{"n_layer": 9, "d_model": 320, "n_head": 5, "n_kv_head": 1, "head_dim": 64, "d_mlp": 1280, "vocab_size": 2048, "activation": "quick_gelu", "norm": "rmsnorm", "norm_place": "pre", "norm_eps": 1e-05, "positions": "rope", "rope_base": 1840.0, "rope_fraction": 1.0, "qk_norm": false, "attn_scale": 0.125, "bias": "none", "tie_embeddings": false, "parallel_block": false, "init": "normal", "init_std_qkv": 0.0435, "init_std_o": 0.0103, "init_std_up": 0.0435, "init_std_down": 0.00513, "optimizer": "adam_variant", "lr": 0.00107, "lr_mult_up": 0.81, "beta1": 0.9, "beta2": 0.99, "lr_head": 0.00438, "grad_clip": 0.5, "warmup_steps": 405, "schedule": "wsd", "decay_fraction": 0.689, "decay_shape": "linear", "final_lr_fraction": 0.0, "batch_tokens": [16384, 32768, 65536, 131072], "seq_len": 256, "doc_mask": true, "train_tokens": 189800000, "steps": 4439, "dataset": "wikipedia_en"}
Each number is 128 + 24 x the weight over the matrix's rms, rounded and kept within 0 to 255. Layers, rows and columns count from 0.

# layer 5 MLP down (transposed), 1280x320, rms 0.0385, rows 687-696, columns 0-159
[[165 114 121 149 122 172 160 124 153 139 107 144 138 134 174 122 116 133  67 168 100 139 125 177 158 143 169 122 135 121  99 105 121 110 181 138 140 123 143 130 106 142 120 107 124 161 121 134  88 120 146 147 159 138  94 162 150 146 127 117 119 173 103 109 139 153 209 124 131 125 117 159 159 176 139 169 140 105 117 121 133 144 122 129 123 130 114 153  95 124 126 114  95  91 135  88 109 122  93 160 126 151 166 145 164 120 145 117 119 112 112 130 168 132 115  66  98 161 131 157 150 148 115  73 128 122 125 121 106 145 103 153  95 138 112 123 116 136  97 205  90 177 127 154 118 138 125 167 123 140 110 136 136 117 132  78 140 151  99  99]
 [100 103 120 117 165 131 112 153 130 137 160  98  92 120 152 126  84  76 100 145 154 122 114  67 121 115 190 148 142 109 136 123 107 141 144  65 127 120 121 109 124 102 114 151 133 120 127 147 142 141 110 141 126 134 143 146 131 144 119 128 137 152 150 104 145 150 149 124 119 144 151 125 106 124 168 153 138 103  94 136 142 170 157 120 126 132 121 154 104 113 122  86 132 159 141 100 157 121 139 106 162 102  97 103 127 114 117 109 119 148 125 131 130 137 130  81  88 127 120 139 162 132  63 148 131 137 137 161  93 167 177 163 161 148  89 116 150 145 153 119 131 126 129 130 131 190 129 149 133 101 122 131 101 111 141 128 153 101 155 130]
 [135 174 155 126 133 152 144 127 151 123 143  82 132 112 109 146 100 110  94 121 153 103  67 129 138 135 143 193 157 124 142 168 103 119 106  97 149 139 153 106 132 109 133 124  90 128 141 112 126  95 149 112 128 138 137 117 120 150 154 135 132 147 134 106 122 109 158 115 123 170  94 117 124 102 111 154 136 125 124 105 105 127 140 102 133 110 129  95 128  98 101 121 163 130 114 102 123 133 129 159 111 145  92 160 149 165 112 133 159  97 157 105 138 108 122 138 150 135 126 148  73  87 109 111 125 175 120 138 104 103 151 122 145 167 144 106  92 136  95 134 147 127 152 129  89 144 142 146 148 147 161 127 131 146 145 128  97 107 122 126]
 [146 127 145 164 133 145 158 137 131 123 122 133 114 167 146 105  87  73 107  97 104 129 105 136 119 169 132 137 164 150 115 128 145 136 153 141 117 146 141  93 155 169 157 102 149 114 105 128 128 159 104 131 109 122 146 101 135  89 122 124 139 121 125 151 118 168 139 125 107  83 155 121  95 104 114 124 182 111 141 133 107 190 115 100 113 138 106 134 122 142  96  95 144 145 143  93 120 138  96 134 124 123 136  97 107  60 132 104 129 134 107 125 150 142 134 130 122 184 115 164 137 160 155 105  91 153 147 161 132 121 145 108 114 122 135 134 147 171 145 140 147 111 118 195  87 133 106 109 137  86 152 147 146 123 120 106 128 139 153 152]
 [118 126 116 110 149 132  88 122 128 129  91 110  64 116 106 140 127 134 155 104 117  84 135 137 134 113 115 133 150 152  80 151 138 104 116 112 108 126  86 103 124 144 143 139 140 135  68 104 103 104 115  85 140 149 146 122 122 139 171 156 151 119 132 166 153 131 123 135 134 147  94 141 163 124 140 113 125 145 142 109 125 121 150 138 148 158 129 146 105  84 118 158 112 162 149 172 110 128  93 157 119 151 149 142  94 128  84 162 126 176 134 127 129 153 158 133 116 113 118 125 154 141 129  95 144 140 107 117 138 131 117 127  84 133 139 133 132 127 159 113  97 124 134 145 143 127 141 116 150 129 172 144 126 116 110 162 117 148 169 152]
 [127 149  88 168  90 138 119 166 159 131 150 109 128 142 136 116 135 111 118 140 155 110 106 126 137 111 154 139 130  76 158 142 114 165 154 110 141 109 144 123 166 108  82 154  92 144  75 119 134 145 161 113 109 103 168 150 168 110 128 144 127 143 126 103 115 109 110  96  85 129 127 122 132  86  89 151 138 166  85  81 111 126 125  93 124 122 141 120 120  82 120  83 102 110 123 150 102 141 131 157 166 150 113 162  90 145 127 114  87  58 151 105 100 142 129 140 116 122 176 166 117 160 130 147 114 115 119 108 146 131 104  82 123 158 104 158 134 140  91 119 137 107  95 127 119 143  96 164 140 119 166 141 168 162 103  96 127 120 121 148]
 [109 102  99 111 159 127 124 113 143  92 126 138 131 112 128 162 131 146 121 130  93 152 133 132 149 130 134  69  73 141  96 148 135 138 138 121 152 134 128 156 130 136 114 174 132 128 130 131 150 112 148 119 176 114 138 128 113 101 143 156 172 151 117 153 155 145 120 122 108 104 132 131 120 137  94  96 151 133 126  81 107 137 117 162 139 138 135 147 131 146 121 109 125 111 137 120 124 144 114 105 150 127 115 137 123 151 152 127  96 178 137 182 121 140 139 121 115 136 169 110 123 116 123 148  94 116  55 137 118 167 131 135 106 126 113 148  99 117 150 111  93 115 149 108 109 121 133 123 128 134  75  97 120 124 129 111 113 129 136 158]
 [136 154 142  98 110 146  98 134 141 138 109 104 115 140 159 149 139  95 116 124 109 172 145 118  96 127 124 120 183 102 137 138 118  82 192  66 121 147 126 117 148 108 136 103 147 140 102 141 161 137 140 131 146 118 178 169  93 132 133 126 153 174 130 149 101 141 168 100 130 183 130 114 130 142 125 135 160 117 163  84 156 134 138 118 137 153 129 121 139  96 123 120 113 167 146 105 117 139 123  97 128 124 126 137 137 101 150 106 115 127 100 128 110  79 169 142 140  95 126 106 182 147 148 108 130 149 106 125 113 142 142 112 147 117 133 149 138 114 136 152 147 122 132 187 125 112 104 156 102 140 163 103 145 123 104 148 149 106 180 132]
 [120 150  85 159 114 120 140 152 124 138 117 140 146  97 139 150 152 141 167 115 124 133 151 116 165  94  86 144 126 104 151 115 106 149  99  47 170 142 157 163 110 133 139 185  92 129 125  61 127 182 151 138  87 122 167 151 143 127 157 103 156  72 131  84 127 107 127 143 116 132 160  81  97 123 102  72 131 158 110 113 102 118 149 131  76 161 188 132 124 134 135  99 133 104 142 187 172 151 113 134 147  73  93 101 125 133 112 137 114  89 127 157 128 144 163 125 151 152 109 125 158  99 113 130 144 124 153 133 137  78 155 109 124  87 138  81 121 137 101 155 164 138 135 121  89 110 162 136 141 123 148 162 105  92 125 112 115 155  94 175]
 [ 84 114 116 113  88 116 138 126 108 137 124 110 135 150  99 124 124 154 119 114 138 136 133 128 141 119 126 146 140 111 148 161 114 115 122 134 119 148 133 163 127 168 152 108 165 164 166 136 101  92 127  99 150 131 152 149 142 130 142 141 137 169 139 128  89 123 146 174 112 140 122 116 111 122 116 126 158 120 115 110 145 148 160 126 113 141 106 124 141  82 142 161 113 125 141 132 139 142 114 142 117 124 140 144 113 117 130 140 145 101 126 121 185  88 128 103 126 129 108 139 107 111 151 131 134 123 131 115 110 106 144 156 123 130 143 135 148 122 141 108 147 144  61 135 138 151 149 120 139 114 127 154 142 110 138 149 122 114 142 129]]
# layer 5 MLP up, 1280x320, rms 0.0348, rows 688-697, columns 0-159
[[148 159 120 117 162 133 155 141 136 159 191 153 106 136 130 127 130 147 108 174 125 135  78 135 131 114 167 101 184  94 112 122 143 151 137 178 126 111 118  98 146 127 155 100 111 165 122 152 135 159 141 114 111 136 136 165 111  99 130 118 173 103 139 164 135 129 145 122 135 128 151 136 131 127  67 158 155 126 150 147 105 120  84 107 131 155  70 110  84 112 173  85  84 102 126 124 132 173 127 170 158 122  93 136 139 130  86 133 157 144  72 118 120 114  70 170  96 127 158 141 129 143 116 122 113 143 174 108 162 101 162 119 111 111 118 135 118 136 111 131  90 163 134 120  89 140 145  92 120 139  91 134 132 130 172 110 170  87  88 129]
 [ 98 157  88 124 121 117 140 186 155 127 143 117 104  97 130  97 134 132  95 107 147 140 108 163 132 136 159 140 129 123  91 138 119 136 135 106 125 130  96 135 147 190 179 124 112 152 163 174 144 140 117 140 110 113 122 109 128  96 110 142 137 128 127 124 151 144 137 107 109 104 145 142 123 123 137 160 169  97 130 147  92 125 143 141  88 124 132 101 141 143 184 111 131 142 122 107 121 117 102  77 142 126 146  77 106 128 126 151 143 123 151 121 120  63 130 185 132 135 114 173 118 131 141 140 122 121 100  65 135 141 127  98 172 103 141 134 155 114 128  96  89 165 117 127  83 120 157 142 132 108  97 130 138 136 135 130 178 143 136 107]
 [ 97 124 157  98 139  84 109 126 138 147 128 128 129  83 145 144 137 159 107 148 113 167  94 164 124 110 109 129 111 102 128  62 137 169 112 113  88 106 167 176 119 195 123 112 102 121 147 112 119 145 133 102 121 136 121 167 120 105 153 175 144 102 130 133 149 121 106 157 103  97 132 141  74 155 141 131 104 140 119 111 155  53 140 127 144 156 152 153 102 178 125 187 105 154 145 116 140 141 116 127 131 101  72  80 152 167 149 125 152 159 130 121  92 136 130 154 135 144 101 126 136 120  86 163 141 132 140 136 137 167 124  93 151 114 119 126 166 128 123 131 117  88 153 129 126 122 129 127 125 140 106 118 141 126 132 168 110 144 119 105]
 [118 141 136 124 103  89 141 131 102 118 133 128 127 137 120 144  77 110 128 139 166 159 114 157 131 142 134 146 113 122 153 113  98 156 113 101 151 136 140 157 102 152 138 127 139 123 114 132 139 111  96 117 138  94 173 128  92 158 111 145 157  87  98 118 120 137 132  95  97 137 146 109 104 166 118 127 149  91 121 148 100 174  95  56 127 143 108 108 155 133 110 127  94 105 120 141 100 148 133 117 168 175 105 108 157 126 132 122 102 110  82 108  90  93  80 145 118 152 121 102 142 140  72 187 122 141 152  97  92 131 131 137 126 121 121 126 111 101 156 131 133 149 116  97 140 111 120 119 150 101 118 101 112 149  62 121  94  83  58 103]
 [108 111 108 128 124 119 167 160 108 164 142 170 114 113 185 133 142  88 148 123  87 186 103 137 181 106 129 162 102  94 182 130 136 112 124 136 132 134 105 111 150 146 122 141 158 129 138 127 193 105  99  98 145 118  96 163 120 118 126 166 156 138 133 124 120 140 150 110 105 108 144 145  94 136 124 174 141 133 125 111 131 127  99  89  76 136  97 130 129 136 119 140 155  99 169  76  89 163  75 135 134 124  90  91 118  63 128 108 186 118  93 102 130  96 110 133 132 162 123 151 140 110 123 139 103 148 100 120 172 114 152 112 161 108 115 149 109 148 139 150 123 123 133 128 119  93 162  70 146 125 110 141 114 122 108 119 134 124  98 114]
 [142 125 115 134 111 114 141  97 114 141 136 179  79 131 146 132 126 143 134 150 116 148 126 171 131 103 109 176 135  97 104 147 152 146  97 155 129 151 137 131 124 152 108  89 130 122 133 124 141 150 153 120 127 147 117 105 166  83 129 148 106 123 134  78 110  99 145 126 135 133 120 125 149 163 137 150 107  46  98 146 132 136 120 122 147 145 141 155 143 111 147 137  81 136 118 118 127 114 122 150 139 122 125 163 147  72 131 139 130  99 139 119 104 103 135 141 134 147  96 110 151 131 150 177 133 132 150 136 128 118 126  81 109 152  89  98  91  95 103  90  95  88 100 106 132 137 144  93  85 112 138 134 116 155 132 123 121 145 145 133]
 [ 99 157  82  98 159 101 116 147 147 107 156 140 158 103 119 150 133 104 132 112 129 123 106 174 117 118 152 144 125 150  84 136 167 100 124 142  87  78 116 130 131 118  94  77 143 167 122  98 141 111 161 125 118 106 136 123 149  60 126 164 126 119 136 124  90 150  84 137 132 124  90  99 100 133 148 123 131 141 154 115 136 137 103 130 120 153 140 163 136 136 122 128 136 137 180  86 136 131 154  96 121 119 135 141 108 130 155 153 155 121 129 109 186 114 126 165 101 144  96 198  82 120  83 107 135 103 133 114  91 141 125 110 129 127  88 111 118 154 154  58  53 158 130 152 108 132  92 147 105 179 122 131 121 119 151 116 104  74 142  93]
 [104 127 155 137 121 106 152 129 120 115 159 124 158 145 100 153 104 120  92 144 166 147 120 180 108 105 123 170 131  90 124 108 121 103 129 137 139 118 118  83  99 166  97 120 126 123 135 127 117 130 199 102  68  84 114 148 171 132 148 115 131 118 131 142 135 153 156 133  85 108 155  97 131 146  88  99 146  98 107 117 117  99 147 115 153 125 111 101 146 137 112 157  84 141 123 140 133 162  79 149 140 149 125 149  90 154 139 146 157  99 106 106 125 102 133 186 149  91 103 121 102  96 140 126 120 114 154 134 123 118 178 128 151 141 110 170 157 119 134 135 118 102 133  87 126  79  89 114  90 103 188 138 117 100 180 115 152 119  66  76]
 [116 161 103 122 135  80 160 117 106 130 131 165 174 162 118 153 104 126  75 138 144 150 141 100 135 125 150 147 149 134 147 142  68 172 120 128 136 141 129 130 142 146 119 160 150 119 114 166 120 151 152 129  85 114 159 121 142 130 170 141 147 100 107 120 140 122 116 130 135 124 133 137 118 125 129 147 133 123 162 166 123 106 102 108 116 129  68 126 132 125 132  72 127 127 192  81  98 130 170  77 125 135 129  79 147 145 155 129 118 114 121 122 140 124 103 126 137 121 106 128 138 151 137 153 142 129 151 137 104 114 142 110 143  92 145 151 130  91 134 117 109 143 119  95 134 160 157  93 106  94 148 147 158 144 107 133 100  55  82 113]
 [117 150 149 159 124 129 145 148 115 133 138 142 176 133 109 120 142 122 106  95 104 136 138 225 121 122 105 154 131 118 113 130 108 135 165 123 110 128  99 124 122 191 148  92 163 127 164 107  86 133 144 116 110 104 158 110 123 128 116 156 158 113 147 131 110 142 143 139 134 128 138  98 113 135  80 145 152 122 163 142 117 137 124 151 126 146  89 101 166 141 131 108 143 184 138 114 104 157 147 126 115 154 130 160 152 130 118 129 116 124 132 148 174 115 107 107 141 144 132 130 118 121 120 124 115 141 151 151  94  97 119 109 199 133 179 122 148 134 162 108 101 146 114 122 120 164 113 114 122 170 118 158 122 104 127 161 102  84 113 105]]